Each number is 128 + 24 x the weight over its row's rms, rounded and kept within 0 to 255. Layers, rows and columns count from 0. Numbers have three digits each. The size before them is the row's rms in percent of the matrix's.

# layer 10 MLP down (transposed), 512x256, rms 0.0465, rows 53-89, columns 128-255
093:127145140094091112147152152100077132139118086166125160105088144139152102176084141127152122120137132125148084124116131128149128122165144107150110130129157163126155126106130091142128163162105157126131128117167118081144128178131101156166078142147167083106139154129134139128147120153080130105186135153164131125105125105142149114127114125113144135143159135157134131105125115147144155094148
096:127127108132120119157095104098124123086121163081126087118137119141128129149129149143120151111135135138158150125162115121148128168153115158161163129111072101084118088143154137090115126116149136148136124145112167119081066104136127134112132128122114135106123143087113158093137124100175131131129132104115119154115107158123090112159123116120097102171126145102112145154161119118088163155137
094:080171109131138136140096134192095078151151161142114102098111106109145162140070126170125140083143111149143122144109094136113140131159171125155161157118095148109098089153130145130143147110134107121113145108131113105127141143165141138120142113126121166089116115151166149136132077146128111113122099119086157116172114133092117178123142122140140128131117078114082147113122107087122131154098
096:143097142125137140167112135127155143159143111156095119091123148106101136134129163111168104145171135128112146113099157181133085135141150120130126161155129120117129161141070150143125095141130093157118142136149108130152137086140140151093107077171085148082083109153101139162140110104122097161128123131136162130115134108127093084097095137159115170071103120108119121102098110113114089156100
096:153099103130142168138123151111103112101171136152132103096066162124161094154129132123115141112156117093116129165120139126162160112158128118131123120168107128139126123150066126075137095128122133125120124125137125116138131143148170105127128109126168093069139163138096093151143174123108153136126162143118109122160102122116114087189110123159105163162153123095081145097134148154078113112143
103:137098156124178136094098138149147116086130146104141096117152118147142135143112161163123088131122125137119180111140121140135109119122134139163117129127150117124193149123124123083091119115144156157104063142088139129102141089124113147123106146121128154110136158135173119175135183155132107151104126110113134086153148126133090173127097162138107109096101125123067117070163132117130111127137
095:123122086143147125153187107109112103131110138122095134125145100110178121131143133155128158148127158139147131152128079097195123110132129129139189070136146099156169138137164179111173140142161089106147134117106127128119099115110093091151128139127123129107130091214119161104130139184132120114086119148166155103143121099109125129137118129137117135156117150137143111131104138107126122176122
100:107132127132141100111081116128094119129179142128138175132135143114117156158171131110145137151089120126145153153105154139136148145108066129146124107113132122164126121141143125152121140166109132134122135136131069111128132101166112115118143148070106124106136106129131119081097150145110166162155129110120159105073138118154134112165110179164140132124161129128133093137098138089102107114147
099:123112141164107114109123128147118136102109104142101161073057103139151115135130075109146095121116093079145127084140133081123129167131141132132154128144116105141118157124133112137125117123116153089129112123141164107107110111086138138112133074119116142120143126129093124133164142180132105127126163129164132134125130121160097095145166138168155126113124123109145117108156079144142168165129
092:140115075115142146151143121152107160122129100110162168115155098121133088111149104130087123100093125128124130135119161152102143130129126057113121125111066137114093146178160104131123112128086123106140083130121145149119119138150120132137139123142116097139135128149127114148144116145103137133106132167158167108133122129133136141148157132103087116126111107139111120094118141080146161132089
098:132146148148148131132137111115141159130122171097134096117166132146185134161147166123150097105175136121088110116123129135137128147143170137141112157143150139089106096130138131152130188173107131166108113099058145157123121110102139129114131161133126141128118148128120125158136098130126097097124123157137118149147177122108178131133174140099150142138116115130104143154146142131132131176124
095:098134114146134131122139145143128164159160156161161115131126138152126072104107152130137129121126128077146108141060160152105124148173150084104137145122131148141125100116153123112142117098131133095157147142091161136131161109143090087130180171152127101144131102133158116128103127102109114132163144136099100119185135132154139163120146138123129193103128111106120145162138145150126144127105
102:094088156088091155123113167134120110115156130122166118121115146115101125147117166135130110095107103129116143134153092165111132119120135115150128122084159170158148087139104131147109170143110162106136151112137159121157122125116140088136151174154149139140139126120157122170118152140116114093102176128128144123123112131155126127132129130116124132111107093134143125158114118117112107107101
099:116093139171114146101139112089134113133103129120140132154144091150132134083102100141124155153120147093137149120124145149131126145117140138121106148162132169134090162089144140140177111114149111115151141101170174149140106124117140106099082161081120109150117104127085122162121149103147110168113096105142194145130147168166121136104106167121131153143138097146131145123143119113110109114125
102:104125146137143152128138135120161117121100109110160116180089115168134145156144165128137125128144105165144129138186104104155122109145119121137080150106128119137147153130138087139128128152130125095164146127146124125134117105172116144086121101138129145134102092126191095128149151137135102125129109137093100094172108105117161122179136128164123119186101132118155145117098094152169089123126
101:141115166142107124113112136123104128103114137107053110127146160159116137089092112134141131119136118100104092130078167129142112174139150064112185137151149127115120153134126163149130110117113144115119128129144127150090117110159198134111101166113139098124098157110115155094100147122129125101098097146165189154141120141118135133139179126135155100158115120070122175132104134131103144127116
104:157141121156132094161179135148121135135155121104160127140124112113129114164088126112174134153129128138133155113151173156166134100149093087166120137105135141129149094130128100101148125144165152104153132113086137132123160130162065124166123108104177143132110107184109118152158140123128128141099141148088101134130125144156130201117136114134119127164144116122152148138117138108163203107134
103:143117092103118140108096130114113132157141118122137123152108157143165105070092161144123115136136115104107120118133130116091104140101150150159134142084078173102108143154145112150123107123093146135078108131115160116142139147120159156096135125120093127145109122148149147057121075158107172157097178170123151136109097114137124122131126096129130104115128150101144097096146113124121109144141
103:145104155122116183149157180171154111107138169162115153123154142123113116108112130166137139116141146122107154143113157121111108105179146136151146122146099124115092106130146117134134103104160118101131143118146113132104113117133126142155183147150079127110132130113135150127129099133129112117137092130139136104095082099112117071127146135138142119131151112131174116104153149151139122074147
101:169116134096128127150176101111127114127104133115091172123121123113155110160090138136110132136150160163156155143116144115115119121117097125157187105110110136143158130082158131143109122145107090114144167129126094132116144126159164096111119107111152118107196059100131096108136073125157111126103136173120112142127109113139125084119155096100129127128140080134160162109106091078155135114129
104:133171132127134106105161114122177116114141105118100125160175119149120067129090162138125122121161108126116141080173133145115195109128153125138114146118111169110143130147157148133082140080150136141146137131140081128145142137114123170155125135121105134090153114130142103144157127139124150134126134142115110140132161087099166154121155147136103087147088133160133119117127132104175144118184
099:153125115143109146121102111155118138114111114164108084116135105133109122159125158138162116094146149146134163138124122161156107097136157096103123149102112141156101089168124156140140140115082123158098128099152141106114142117077113123156083130146103143124105157113152125113126154072143097078128107135129099143121115100114158112106112148127146112168123141155128153165098138128116089118120
097:125128129127124132104063112139132112161131139114106135072096149127147139127135126104120151169122154126092142109106100159130133160129129123148131159118145078109128133105135104151141091080145129104142131125170096113112129098153147111137124119097094126086123142146124178115113129129129140133112129108156142088135120079125126109166089109151156149118143142124122133122068111096161118136167
104:133144150126110157105142126152116121129173144149182146135117119121167139147123148149161103116140141114126137110115119130141206130180085161134115137084110158132111118120145131117138128117158118115143145117142127129128180126115124101120167139137129109104116095135120151173157130107125108105139133136100131126138133123132123171121125140167100110134135138114161138152122119168116170105137
101:095151136122137124131131148125133126129144119143131135142107131140154154103121162138089144153088119110135134098104137117137157121097114158153132160124095113068114116122162107134166132128134116093127130137118109131150148117127120101163141166144133160129148104101173102076135106121134126177113134118118117132110148085190115163102126162101135105131111107119129136138101149138092100116124
090:174145100144127133147149160152151131116088121094101171107127129135150127105123133073111093150136128109127125090168108121134082104132060116102108127160145141150164149125124122137112138147115126151140102121118140129120199149141117171165076155143125102115159148123151169127148111131096165151176144148121133130160113130174158082141130140148089131141137117140140107082127096172133131136100
102:124096154135140128113150098115122139115126127155100172113079166150131166127137096146137139116151154095114061124140160177160134164128150120178103094151159103123154162152106142134090139102108169125166118138159122117139141141165131160127133099146171140122100124110093165121141117120105124143126156174149106123103104091117094126118125093122162123119109104136117110158132105147173117150161
100:126149139150146128115135169093127094164146121143119127092145159141101149128165163122155144131092146096140157102136127125131118129119173138154170162150144113103144100149136149140100167147155100150107132091177100113127155132139126169147115096156100117133149137099122123148129103167111117117134106117142097184115127135150102122134121120120133137151148092109157117117166186100096127111103
103:133167132177149133080112130116165117135115067144115123140113118134160127112136141100160142122142121106113116110132153102096160095142116172135167153155152111106136179123124087127130103126109104107133102121143086121131133157126107131128111099152156156106135092110112161132132120152119136133108114124118163090099123139142170164120078139144107145124097162130106113138117170118130136121122
093:111129185121162090134130082137103131138105112131113080156152180116092147132120090146124152126169100152148160117110119148106096142185113138095151105128129137180156149129100104117124137078130090149137131159109128137111152115140168155164104105109087151150125152131143170118096162143094120113077127183106143149111142117083151131161089176164135114107120151099164105099116116134126112125109
094:135112138107123117139100135138138121135117102097144103112153121111160105123116132098101093147155114155086145096082120094123162079120125124132109137103119134099162132119101109099130145146133096085159128115163134154136106075127150168140128082147171114121078146138113128158151133121128142100094095123139110143136113185117123131132131119153130121098116130121128153151095100146098133148136
094:120138119158133122162144092105135127093136084131159110136099122078121119144110156123148143113170132135120137144141121097156091158112156128086107093113135151129142105185174146159148121191130155134195122131130145125132115123149126112126128119110158153122138114149161132086123142132115122139104119140110098130128144099144121126059148117115128124148125084125179142154130124108184151140086
101:124146129140129120131122137167150133109115108119110117148086171131126133112122152151160127114124098131145139171160115081158090111108103132132143135094132149168095142102171129123148168100144136088140104104138116135121157148172182128113124135121146107182139104108143147159113147136115115123178152118111088137146132129137144122151133145123130096175134183088120177111134120175110199103155
101:171112111149122120134141124122133143100102141143175141131129118147129123116129118126143158174114127126175124142117135140134144157182094129106104124112155149161134121123126114128148132077171173153117102117091120132119083144086102102141107099121130118133148081175158137094093123153093119160123158155102096119136102119128143101138151114141164126118122182128147170136149119144135153119127
101:085142168143132121087117120140127079125101091086158116169145151140142120135127126123135105138158099160114144129092094177127131110148139122107145137130113103060107121132145114108163143120158120100071115109133112135147144127151129092092138133143136105152103095147109098135126085128153132125100122143125133149111105132101101115148124120160125093130131111127120079134181139141136114120142
089:111116114153086090096117080129111124103167129141123139162101121118142125105136101118134156101116164134110101132140112082065093161143156147132152179130150154136102130142142137141128123127118168143078173138160178110141131117133158108110118156104136106137139122151176123137134100141104113103124128125099134131108124102142156089149121123169139134133140141096163133135143087130134152119105
108:166164117132136114105119111121124147109154135127109124156155131102130154116094174117147114124131134143163166118102114078125140116141127171138103114133126108128121109147108090129149086122124131133140115158152111133123173143121168140169139107179109101095121098086128156161172132153147142107167106151111090099168105140139170126116085134135154118099127114076128120141171135127144086084144
# layer 10 MLP gate, 512x256, rms 0.0552, rows 54-89, columns 128-255
101:103138160117137139153121160114129106126081134146110143140116148090137127178110168121111201186145131144128132116139124113161128189177166140115166098132130112146126138133135127119144180173154124080135126159122084093142090117129084123135155120095146167165100182146124119118167115107114105167088152094193133092120129158127150144143137129148146107098120102155106109136117110139146130103147
098:087104097116150109152111151142076119188179161129139149155140159115177148116111111130085160128149138110110108153138131133115112127168160132154133131119114153158117147158143114133161120147107111095099157103116081109132174098174122127144122118122156171118090089134128123125116118148149102120098103137147119089146104133098118139146144123129097145093145099129105123083138104111103132143124
090:117136153127151107141154156118137140142164117128122127166138146146125095145130137151147110107109132157108125101119134106133107140132157103140120160080104113087116138137171160128141146093155121143135130164098093147135202114169132170077148072176129171091116098137132127119145117130128135136116108130159123130139161144120090134130146151158130170130088100106097124092148138126103116103106
103:145139145068113081130127109094121134154075101103177154131145085180125122138113114091128092115145107152099126137113072113150126150132125148131129137135082135130169103171123111160160164136122109089141107116070104135130132134124143194129149086153122135100140138148151147091121094149129097149147144124145159140128125159129152140114172129139127090096118146138130106169130117121145125125150
101:147141107113187133104133150142122130111129144153123082108192135119164089102121149105137136108105121143110141081167160099164124112112118133123139134103080140146143096130115139155151150091122156091126073108154134128146145116128140141128089108126120113116145136094134126154141169158149119085128120100128091068111196169104143143131121152144118133111093093108127118125148118129138164147115
098:152095102110133141130132110097095132163135096127159169123111129168168147118148138134133145137118171118105129111112129061139113125171088109161150121130138121095132123130134149136107153159136119136147137111096098164087119126130117099091106170114125113130154086164173148131133132144111135113105140122157153125151097121114146130154095135165128137131147100160177088111092147159111112166166
097:133133125161088132125144127112181114149112124119166124098158095095125116103141069127103134109118140128151146071098146164187107106108124094141144173148141161099143120115122128105175116102167118126118146109141137131157108141116146159155158137148160163101102141169112130119163155132155092088097114139153159146140124165152148105111135138122091111113096112162142223105151126103150144114103
095:150109125133139133153152119121145111139117092137156130156162141122114158137142080127098119143132121160104126122152145133149136127138113117131100117091164146092160101135103095140093099161103110114112127137106106116109184131155147165154105150112144132116121105125118112138081134121133115131139146163139117165157148127100171127134182126121124162142117138094141182131082110157137139135171
094:116121144090073144108162150147144080125171171138156102137119120145076099137111106104127129169182129157099151112108109111151161144104128160072131120149102126142155118113129140191159096128140120141130107132097146151127113102112148134154131155180150097156117136117140178081153147123144159149153136126117115132123114139125084126083127131121126116118133149132197146151177125158126081097118
098:139137147131150162155148105123172164127056176165140145135129136121154148138142163138120108125108157114153166160135172107130096144120137120151112132146174148082133112106118119114111101138088102097129114136119132127098092135063127152108161128158113161121162137123116068132176095101133134139154135123161094146131132157113115153137137149120162101122112091119162061128130146133110153138135
095:146131145116120108137151136119117137149125093147109145159136123156148105107145156123176117125141098089107142155143133134134094118130138103170136051129131160115114142138141137099121114094154182094185114133125182145127124116136118102137127128151140091109132122123134085159134124072133166144136125134120060166157133148122139129120130119114142142134118137140088159120152153148117122128106
106:134091086134103159103130187117119149111125111152182139139161152149113142114180079150136152110102118126105124142159100132189144132111151082146144107105140088147152138169130142114106132123117090138152143131111125122109089122091115125146155089145146170158110147122125133134160155120118128105115162087172128126129114139118109160153103160150168116088097146123145135106147115067090116163105
098:115103170107089132075178152144071113148153102111137120179147140136123125093109191102151130114117117120099097089146120086119120141093150107147144151132096093130150106131155139145163121184147113110129125121133103133096065099119149095151113156152137157112118159148166127097123101128122137100107137120126104085141154141101131171096074112144140144145137113141127122143108083106178131116138
095:145110099045128152107119138119125098139131119122134126166137131126186112132144133123119081151124130138123154118130101102142149085139137170105060099112144138088149130112145140101116074116139122127099119113156137153135131119131149134123136169168157131090149119131132125161135153176130090125117091153100125136169106139125119142134100154163106102122120120084147109115137122096182121099156
105:134157207110116145142142106115118138151088116171109096106190141115115105129127141164122129114118135128139106124119143129138140145133152123122115137113152108108122134143102154149096161151090125102135144131143164126128145116094159114109159149131129116124110192106097126114148140133134169106174088108128118128137129151116141098158140151137135130128083109104150137094162100126153121117155
098:167112115129128125159129159113153097141111154133133148172153123135115133128156124140120128072110117117088130139135141091116151136141159131138084124174132132084146126114155113081098118130120162164154083142105120137134137131148125150117101125167102144128143116160111136135150102147144176088116139129119124104092157142135147082095129076151128119107111108136168097180163138155145101116111
097:129151091097085059135141117121127116174122122146142115144131157162118136175106146148145193108163125130121137150126096127171140089136131101134146118109155137122103161150134128163193138131138136099120131098147130148135120149133097108147129136107150158142134130144133162108142127136089127171132090167112144161149133109171132094085136118136128129087121129172106161116134177103161141159158
105:137128156085134179125163121158133157144113128121115132159088095122122118111116148165172115150136128125119134165122110085117109139142143100095106116090118140109103174105137133121121153089152111145095099148173101115122125116118083146129117109109129168123151116132155165150115129133178101118108165115130135119124112168120101169122144106100142120143130091114118130122134129076088112161107
102:155156140124143121158152131133188073130152127132090123147128132097177142099136117117174096121139092139150097113181164149173133161148165110107123111124123109116111123156131128114106136079146133088140084094086124143159120128106098189124120123130103154116131109140123139152153133096113108118108119052130075112119154181084162160130183135140113123171090156091123120117117145085129147122133
096:103141113127071117125137116112144110109144146132096118143163131128142070137145128146090126136155107123166113099171131122103156111111107132103125135079100180128086105086115139169132154087143143116184129162139115135163133197109122204122134208132131120161116100157110079133127092124125134127167106126090084121139166155148134110131122136127127137100085125162134132133111144132165136102137
098:126125147133094148133130166137121107152156162142141128123141152127147161161101132133141170120100141199130154121129137107162095123175148106136111098144192107136149167117185107145127157128142122117154080121112142130119100129147100131150112129127158191148117089166113147076103104147101152109117170124166153126184162114092132108128110134123124149109129111119117069122095135134143134155156
103:147141088127137151115114125146151083134086116093141170127163151092115120113125121090112147176162133155089145136115098117132127124138082150075120134143166114107129092121134134137162155131106143111134085121132130136119135171140113161131120147116142138122110146141091188146123130134128121107119115099219104122124104137142163125149112131144134100114135137123103110141167163140172149096140
109:102164149074116153110148156099118138141148172137132151119111127093160110099106121115116131147110137112122173109103143118123110148158141128154133118107158105128099146135115107118125139151161160091180143105146144113142091105095140127109142163119158160112156153143157083138129180123116089148143131128146120083115112111077115138118144186078142159124142148119137122151129132073146170128108
103:073132123078106149100167113154122170145098165124133110145180135175110079105124146123124139122159142108112157142133105115087156111125105112101108106097112139103207061146111129154128147127135175120104108147166102105132108097144141103140101094141136127121122147128103128102176125149130163136123120129120152147167149123096142153077099130163144133145141142122129114153166114093172143161137
088:147096098162123118080134143103178172116149210121093097124170122139136153138128105134097139150204137102098119120126126172103125156145109161125110123131114124132117127115112101111115114111123133162106132127135108138142144099172094134118156118154103084148140129104115093151104126103122160134098116092075123144149194134131120155163137109109120149113100154122123122135109168127145131088153
105:175120137090117152117119114117156134141126135158134079119173150140148064137107130115160122123105096137135126092128142120182133124092118118129101122129089140117143125108139122121128071106150138135085106078146107104132112123125194160132109153175084133152137152150123069155155109121152120102141083115125094153134168142148179160153115164157125143129095079107117159134150139150128151091113
098:134145142130076102107137161101122083129159110134142134145127185165101116160131126079106127132109136123110129134078110117145133141122131132136151159147124129095148120147110108176114171133195131159129133118084091109156092119161126130119118175131108125128139089097133180098126129150152137107139094163123113199116113144139123094094126137154140125171100119109103111100127158091107169116092
101:174125143124132136163099159103124152130076154168155156108149196108179140129098148122089130130121139135141138107104149130148151138128182164099141129145136147124084123112105103161159119136156076073121153115145169110159137145158121145134159124134133144123138159098134117158118106110124113116127112084145106142094149147130104098136107134128160099079127145102168152115139160127135156160159
095:107137137122157157138111123124100170142104092137142128142178170143116137169148119124162136130118144146093150081099106099106142109129136126118100170144122167166121153120132128105138086140150141141114138148147133166106137124121157174120115111117094151164164130107125116167166180141112123082112120128116144126159138137078101144154098169145124094120079088116125119146126081132171134120119
095:132153132100146143151162121095135095145162149108164127120159105109132116121091112086134104143136077119140139120107120117092138146115095151112139117150149121152132132097146139135111128147161128157113092101047136103056149101118130139117129133149115102130125141124122071122112125166088154082090164148156149110116173154149134134110109121142167135133167128125138113119136155164138123150108
094:135145139104140121146145125135106172132100142153140114126114106127124111167134147121143122137151154124095160142144113153151161114109127138112105117167158104151136113120138149155126159128180128091148124131147151125153069144125073118127132129117139119133172121161146116105098137149128101118133110153141116058120131149139115128099073147096130084183110104167145146130154179125112156189086
099:127114167131154115146098120123106108182146120148145094149098124103163136172119152106131130150162136164123141158097191178138132120100107110126125137116147147155158119134106110111151112109124150103148135120175158137069134098141116128150148128151138126141127134126137134131132131187108135161155113127126086132133128147122136141114147134099131094115131130121109125137119104132143140085100
099:093128122091100100119149134087183157092164127111135125124100147127116108164155081103111142147123116153160147162121150144170114124124174144138127114094145146117151133151176133102120135140140148124122094107140134129093158065153175135119156140137135120155122088142132161087122129116154150114141128125130121151123118086143124110110112122155142102116171189155140110154183159083135134142126
096:150146187142153141110117102118110083111123119099125116097051126140154135102142145101169129123114113121154136154113089131146097061149179157130146137121148071096131164122112125115141117169103123144076108171137090144134133099112133122140172129142152102142102098103123139107120147122128118122126127092120117106106109169101102126147151140171138118110092111124184098161098101129115135157107
093:131169170137195105126154149154112137139080141141168133152107150131149126137104107117100119135117138130125128114135140066103177137161186085121109104076143094121121145116109116119131145097159133122110077097098108147140153102147113164114097126098146115106128086090179135130132120128110091106114108106146076114091132156103146155100173115108154104144136140143112109121101151106118120138151
101:120165122123126068119156103122132114083105165120122165170124153110146159145066136135124119131137129093126144142121100116163139142175133106125122165116117131108154106105080101141128125114118148108140114140150101135141119128130100137118109102167082148142169129107133083139120134136122116109161080159116095129138130111141121162112067127096167116113142133103136141152156123111103160083123
# layer 10 MLP up, 512x256, rms 0.0529, rows 54-89, columns 128-255
102:117137088133128151111169110166153074131157157118130104123172126115102136113083135181168095111141122118127090075175134144116120131113096149130093132125133135123162113112133133157114093133146081163138125141111142162134103096138132101158088137128111101110144147142118117168136121151128139131172099123102127128141131142143089162122104162068073130124134098089129127145115170130134136152112
098:139193111146143117118159153152106111103134126147147135142171117171115142155104119105170155119106134120155164152143096091142104134147101136121155093168175066096125114111163094116092108155115125117155116084121148144142121098126148142099118111162148109145127150079158125139132091119102109113150074129139125125121126145139133133139101138194122109118139147144133160183125173154125170155112
097:152097156126112141157168157114134183148111126143089100097118153094115136100093116142131107127112099115130119137129109147136109131119148152123120139141116140127140113099135128106138143155144087160175158143137132121123150114119121129116171117144102162078122137138119158153161139138168076161108124098149140112130172133126140167136146159172130128140110096099085131126078139081094108080084
095:142127164140120088107100147107121117089125094079132147121116123158168138120101152140104113106150152144149108105142101136117103123112091126166125134166092112122140107157086089085150110129112131117125167134121163118167150150136143147158167097157139101097117088144121176125156136143132122133137141088133132114120138155107144135130127151167174126102130169123128133134152127171128127090121
102:149129135105131135149103148120156143175125142127137151170116144118125177157136119149137113155138124079148133162112108141109151112108167117116127151142145129144166165096127101111082083140150101135115111172105155127122142091099135137085147155137129113112082139163125112128173151112089090161094124103145166128154108101116098137095136146104092121125092133118117126140128136110104094104110
093:064122136105151109117174147167149143155092177127108092154158121092114134155144145108121119111142137114151155143121142137149126142135147145091105120136109124181147141111135136144147097089113147099115119105144119118143130102098106163132130129091106158116075150133104140133141086126132073080143120158141120107101167148130110134136135160115117091141085143079113142149165096104137151143087
098:111128096163106104101100101142108098084174126161152107103164125143130127114114117125151161127136073180120093142161171095147156099081127182132108115148120154123112147097127149134172116097134136145097134122112114147119138106125099151144098135151116114136113097148119123112142152145123137167125144113151150124165155094148133134098141158131131146155145114156117167148154134131130116093149
097:098148132104129146090117152101142140141159110104123103152110137121134144097107152101094072143113170193148131175122144121120138114110100141136080132113123115148125117118119117155150089133144099163136159128126136076145191137184148107119148122127084094126091125090154151130138151145107139090147128099121139170147106092157161164148091122101140115166128115147122116088162124158106129125143
094:104132158129121122156120144118087125129151116109113123137106175144136148163140123116160136140110110151126105149141104147162103113147083124188172154126083116135143151139124137112087158137108105139088127120121068156123153129102147131098127100113099166115162129123152093145112117124107117123126126112095075128097145087106130130150083154183103123098155099142103150146127117164113166112141
101:148116113134167106083138149103119126148156094095123109131161144166148110152131134076111147168144118134104068132139149122140076157160123142143137164113113116129119115128096115146132096184177106154146112079130111137172128118122118157113131136093146132155119107136163115125105097116133139084144120170074151089142146116120179136116099143140169114163148169110137144138121135133164123108163
096:136129160120141099163179118117105141089133155145134122118098130131128138118120116150102127144111119118135166153143119167168143134152136135113141161110120139131127138172103124135172142114115128139089155167141127135126122112095134127139128119157120168175107100098067121113157109135151088137152145136122166084110118094094088116115098140113121147125132108181122123105092128094130140144177
102:117130141164100123130142133152134111096120088152157161102144137119118144115160099137067145132116116144162111141113124123090128134162137113131064164100106133148123122170154152172085105114106143112159160145158129145125123169116182165116084146164115130156147168118142108093142120123157117130144134103089132143135111205103144159113107129079138120170127172123130143100132104118128121163157
101:117101139073088189085172108175128139142181136128168132135091121128130102115099144140137140080130109068108117110129131115075168139082139149128113132142128152175108174100103130147181159139113114150102158117099142130086123152121134111168088129109105133111126141147103143126103094166125126129165154134135161132164140161122109092087121145122117168127132134155120125140122097141113091148141
099:163159184138127093142129066189101120131103122133137120110146116150118138080126142146128164147125100144135104126130129106161108163129133101108142129142128128176159120162155130148119174124113145085148099116139123146105146136104150115110128138088117158128085117098097119105138120101123122101128132151144147079141116151118135121105100143082151103171093102146091156104114111167117127140070
104:105082091096112162152170151112125113149126130099152138108075120115145078140158165094115149170138145143139157147109102144167043112108112102108100130096117142192137106128153108116167172135115179126168089131093142101124092125124089146148057154196154162106116150104138111127135146120099118090111132142135122119113147156122153134171159101118094125097136097137089146142126138145117135137093
098:113144127152122088139117121142123100108148139127146155168144141133080188117090123156160164123154123106093159132114169116118092133126117129135183124118132131106138137091080113160146127116143097136101078092138128141111136110121136146141149122141095160150090151133099172166117099143103121096134111132147145131141110138125140143129109139119141137084142142146115158151151157149161110155161
098:138115116137107092117118106066115122142169107169140145172122117075139157131137142150146122112153154086133152123099115130083137130117120111140128172132116090071103155146165152131088115176133160120113124108113118148148126173093117126113145149163101130129093080110143143109130119119141149111178156126173139140089084135144168153112121131119202138132159133103126140145156132137148121129155
100:129118077127135095157152162116136095127139120127109145136135111166146126143146124150125143157112110105123110151116140108129096169140166113194117122090085127097143132133119131139107144130160123141126115097162128133114138152105136132107187118138109113122147107106115106112155169152137143131095140106147149135178118139172108110155175082105161146124081168122085088147103158105126131112086
101:145105114171130082217099129087136132133131163155106138123105119129101137103137138112192135110099124140155115098135141121131145141149145090117168139076111144137128091161150130084133125116149147125128120102156145094106121163108123163125109110121123116098124121149145130136154118114114134162080134083103158113149121110098146103130125110155120131115159099122153155125154126127123100127170
100:137098085094137135086153116132152167172135108131123118112137107120084130123151135162135172152133148088130154149157109128142119166150141119131145126139152092122123112101113130119122108133100131099100159154121097141093158107099111130125108121149087120127108144112099104118119081073122090134148065104163122154120099145092094145142166149167117114148142124158105099089142131133161139129146
101:099163152133117087125120108121118118099104125113105082091106108122103110142113142145141130088127176110184114153128125123127119137113189139122102161063115167163094082128147137171116102125112140141140163153127128139143111125123143141153055131109110126152102145138118127141077114113173103124135138133139087111124109111126111141085103136080117146143149094130168143155073134127130119101135
102:146160177117125173142156117167162140110139128125090124121116128126149105120110106167155044174123118149126112153112138105162095109127135109127165098115107081138099104144148146148170109138146134159148136122137111099114126107133154112165154167132108148086102105105141102072162099111156141142173133119147124089073083135141145116110105127154136105110108154123115117099104127103127125129138
101:105103134126110132093123128102121120115153119118157114115081119131161133141145131133127142111119131090135154176108114145123093125136102128143182109144081143150127108136138133147169154090141156107167134091124138111158109119122096089121167171154112150165169130120107133122079177127129103174087126111101120130085158155139141139123148124124166153159138131145153118163115165149186131120086
101:149152137147167110152136097142126117112134121132115060132133131145115101122124102083154116143132098128099111137123093141167156138125174153110100107089132104143153151105095136113101109135114117122145110167132120140138089168171089171121112135115112166131177133067137148131129113117123115122122128151126111073082161093124127094102132154129124130110083122183119142141081128155129116191159
092:155133102109124147108119134096140144169172181134121087110187126138179136146114136151139149151136125096090089131146153145111115155110144156154127098092100134160140130137116114114099086075145137103143150162159111133126139091115100109135175105136135128145092141147112138122128126107130118110105105091143154116098182146072103188129129141137145127140111121121124101148120171140147100110122
102:159110145102135176137151149114127124114196164136136127113135138093126103129156094176092134144126118123145116124089160140158126166135135126114155106133130140121151092140151161134105107139128171128139150111170143123131117159139140096133082106146131134115096184145179104151135125123222136102099151169161120096114089135113142122141099132112132123151091102155124113109148126144129142126083
099:112121154088134133145147128125116102115112165182125160118137154129127145121154112125132150107140109072116110133117135116156092138135151145082143123110107090143109132126106099102132107119121066120147093150131150097132143145182128164130176123109066092153140131131114120159156096109132114166143093085088169104123158133133166168144158080139108128125137129170117136121110174163123130119142
101:084136100134141170149182086147138180145071148102100085121129094109123114170087183139140178144140148124120143098150121138103145107139155127170105161132132140123114106125163165115142069166143122138111184092107082126114105112093102095090111132113103157141131124170126120108123160120128141115104164152174071125134103098109160115143072154138098145140102129142132125122109121144126127139115
091:164144128133135091139177123151139097127158164154108127145077117116156147095101140137103095127114133110148129144156158124148113151159114099165169073117111119115171111155133129126116153107144114092125116129119136101130147099156166102134161176145141121132084125149142114099106076110108120139109147098123135119111137154109151117133155122121096145131170149153127104097117175106073118162138
096:126112144151093159128103126138146149134099138114128095126139168137106127110141097116130117107099159146134165091125141131165133108140102117107103151104104142120080081150141095142167118073113085087121181158155115136154114139140140120122141122084114157115126084090165119111140132104132123115158139108135112114154114157145173170166120115124074130127102149125159140126144088113116132142137
095:138142077101135147099119117148125121133162119124150129138129125063154125126170136125107112113117150128131095098141158089119081127141142118119124109110099160127112129152157094123097094133107145142144121141160104179109133095128172142100117152106140126130078088113147159133099099149143119131141122170163109127140125117088163137096166153158119123075120128093135152138111083159144112111124
102:137100136136112118110178099106108163136174137114114114150142120154121136117151148146117117141139114139153102156101128069115131124107115168174106118136155127100137109113119128155125126180136074109157120113071131145116113141089155114118128111105088105160112126142115108137137118109127101085084147152121148076111116106136106144126102110105157092135144153143124115138095129159128141124182
100:137090096115102141107155126180165130129149133156145096153149136120160148110137105129126099154160129144106128178164138142156114122164116150141140164134152124155155104127110120095136091130150158111158073081129151148128143122159165129101123156162096103143096144153132137125131095090064138088128159122107071097131141094126120101093127115114131137154135165087136102130143129075131165126154
101:122120123101115114130149132103140113134197110138110145109135081169169138084144144137105160180109090117120143135140190101151127142126117121124128115107131127155109127151146106129154090108113106150096121141101060117110090159153129083120144140136118158116115120104143187127113155118200133110132127085115131086117128123170098140147113109138126151147147110136164103121143168077150135125137
084:136122157191139054123141146155098143136130119150118087148121135121138114148104077132096094121133145155136089116102158094084130139156138098152144110104136095133120129129115106091146153103113142151075134122141161156136160100152118133108133085137152087144153052130161165141146109121129113092156140102113093139060118133146152136107123090125134147149168152139124145118091132100131135098141
102:102096162097116140121124104133172131160142097101134064151141112131134146157140133104180113127156138154134129145161139141154131084123124120139141126160130124120142111120093157143137120156138165142113156116133104097130138105148144125145154137138113162115106150124144107110131148138135119060133113165099135080112087169095128124162088100149158099099076117208126125164179108144135137134109